python train.py --head_dim=64 --norm="layernorm" --attn_scale=0.125 --parallel_block=true --init_std_qkv=0.0221 --init_std_o=0.00493 --init_std_down=0.00246 --lr_mult_down=2.0 --beta1=0.95 --decay_fraction=0.8 --train_tokens=727700000 --dataset="wikipedia_en"
Each number is 500 + 25 x the weight over its row's rms, rounded and kept within 0 to 999. Layers, rows and columns count from 0. Numbers have three digits each. The size before them is the row's rms in percent of the matrix's.

# layer 3 MLP up, 2048x512, rms 0.0763, rows 418-439, columns 192-255
092:460524520478463548520500544498518504505490467505498526483538471499495452521525561491482524470509481461450474513490523471511521457546443458476547525488517501544507526495468479481468475524504509
099:447528548496476522491487515530526494492458519505488472511485503499491483454492506511486531529507516464488511513503478491505471497527445502548490508473502493510522491448511536496471550506544536
103:488529476465526480495479468466472500502505522492498490469502515535529510535538505479496516465506498489553478521539544519528495521498501463496494545478501543500415501503491488522471512497501553
098:528483485493525525545483564465466500516507528485557522543475496488540499466496551557480509508486505509459521460534519502508537556484512490489450457518519506515516508499486498494494509468502481
094:480507497479474501489485519481532442508517508490494521522466506513524443506468545483463517516470470476526526479540493501510496505473511478497482471535534487501541503535450501521500501467486458
098:539513506483504530474517500515549475460445518490489457526502484460466524500531478472501494478492495514537490480486510542476492523497490511518548474529515489561454495523448545510509517495584528
102:508499493515521470472490470490466466461501522519487488454526516503489482494508486472529517473493517491515479519506502522526521498524506561479500512506517487492480546504469498469461510492482553
099:465469478516526541528487506510517501486468541468546505454491484489506490527509481501556524530500501511507524527491472524527483470518518504479533502494522493521533482507524473502512518479510477
104:474508514470430499541485484443505544537493514491483504462530471506488521518485426519461502491468509507490478481541482448458504465448530569512515534552515504508479509482520497508518549506479508
102:493484527498522502538473485508558465495476458475485499475520476466518471488520473500502483529491441538490440523542482501468523489497508464531512551542529532519527481509548504479489504525501499
103:492498498453490470509510522484500500510508430488540491510531538478526457502509511535477520487549514527456559551514485516536509520537513558501524506504511520483485510478538513484494496488492478
102:525509512516503540517472490489529512487494468515521514517488465498492499527511524519521534484527480534454479489501525482544482492504477509512504492530496532470482503542515509506504527495501534
094:457508469484495495469553508483504519505486544507509539499515499529494401462542494527455519466467453508496532533539528526550514504477492478558528516516492507517530473507488506499519527500529531
099:524481466506456494576501468473514504521495504482510479517494490462512520521499457484466473499439468535492520496502522506524450498504491473552532521495493512494528503482512474480488446489496541
096:482516465485525531521492460517542488474449490500524470496517476504525499498493522525498513487484505504521507486501467519523494508507502513502493517541476513527542490463516510540536481529498460
102:491533527521502511503505503494520535462513521495519515482494449476486476513518523493519503494500496538495508519436562500514493462501497494496562474485492533494479466555496512503527500482492544
103:522520483518544536487531487497512498487475491457516530512447475486520468511484508490460471505521485509500480512529472492497520500530493518453510481486502488513511471542454510517469491486488505
104:534514507514473499483497482487514524516520491548486496501506496509519476502511489520506511534503488544497497511439504502483526481482478487498501473531508487514550500497446472524518460484507508
091:492471511515470507466535511480497480532493489519494509471487515525522460513489511555539497515505524517516476493524491518495506532540464493461497516467468504509477538492471439517504489512520474
097:507438461514472469525505474503544504494495528522524505500537473522527443508519485476497527587487456483516483484530494512538515490548441516544495483485500529559523485482562489511500503469500505
102:472507473448495527501489522484478488526507503505507494512504478523523509508471493530502523483463484479520478510533492514505488448502506481472511503431480497480497479512483507524502453496504542
095:507531544510513493498522531523510521452480530505475499537539531507506466514454529517504495439481571503509513500448493527506499491487481528521536517535452493468517480487481489532482560526468514
# layer 3 MLP down (transposed), 2048x512, rms 0.149, rows 418-438, columns 192-255
095:554473490505537486497507493469474532499531532470509521493482527534528504479464494470488483550528494496503495498459464487500483500472536511534473479511512492522508523500508535562543523509489478
107:524548488527494494523475524475526462507489512540513509505554509461464488486496515527515497467502475525463472477515491499471526469494529516491476515500469542488525454511471471476526476519498510
099:504558525482481527514485516485465483487490466477498519506491505521501479509520480501512486523484514518483490498487486489458544532478485487498540463537505490492478484481515501518499502506506498
099:536442475484474513504501513505509565488513477497490474524476472461517517507527481475473515478486494502508482528528528485510469488496538531529498523505459513473484454527536523477487474503506516
090:534486498490525528499483490508508523507480486519479524493503501474443522520528474501546479504544513516511500548482508491475497512519469518487521495456470503543482517515516515451514492522513542
099:482491497517481472496537526546485486501498462503529506500467491546451472523505541492481504522447462498448494508530512473518488500477554513520479445468521467486450506477534478499496512532477497
104:527463511510496506528532465504502480487490481513515510476468475477508508470509497545520474537472483489470567479488487475491484515465520523532492477454480452507485501502485477498520496474539507
098:528533529533525497481505528496515522521490488522473510526533521566512493501512499501486460478530488486488503488504540531481500536445454453476463519481494495493479534471483498506555513526505490
096:515490459485549520449498481531520506529500480497497456514461502500495497459488479494511495498512549493491538531503538532525458488543524436511495480477481481470497496503508522536507497499459542
098:506489509504490500496526517503481511470524510452526494490470501485497547526516510510465522491514451489520524469507471493516511494507488503493466482470500480489507505537515503511500508475510537
104:500514544511487543498506509443516500483517478493492477506478480513506496478523503499525557460509471497482497484523514550468452540491522512532503512533520475481460516504514467495480480515481457
099:509504514463516464512503482428519488504514519502496497471541500489450471505485574490522483505523527528509484508520476522502499495501457434498504491492527522508503504521473482504435455458504495
092:532524550505512499515523503529482518485512479550502508529513513485556549520451477472544501506491549503472479490504472508498467516482496491498498546495512487517506530480474510491466484477522476
098:560512460494545479466504538510499500484500526491477496498468496533511486485490482478502490479556469532508469530503512498452495488470516544482483480516495482497471466507474537522480533477541479
098:507523518523458490524517549496525518488507546505496532499465496520511522495491493522477466547529505509477520517518505499495490499520485479467499505501544514497528491525462444442491514514466527
102:472483503494517475524512479499479527492509518550505493509482489503516418520483538498520489491476522501522512490527511515541514509517487473506507481547524504498517510466502499491513495493534482
098:436482534478506506561520503501485491560552485503450463508510490502472483415470507537466510495502493519478473524508517451508496469487498449520505513508525491492444497547516483492511487500468470
103:484493526487516513480545498513477524499518517467510506509490516508503490466506511524501500479472504501469485548526465481523478490492520489525456524505440479502523480525549472492507512530483494
092:492512513462463483520489498475506498485470490459507500518512521487496523486492459497485506508481481500519512510506506496491495478471517479476486519501514449505477471485507496531469520505471490
095:535483500483491551490467534509505499492507450472503509484495531484506520522478469479540431504470491533481564487492503512490469512509530502503518506518497462482460460527494521498528427530481486
100:498520484476477480492494474547451514485507518440509510560478519542492503537495490483510504470483531498474520543508449502489543483507531561508542550498482526478488472474518490497492487510538500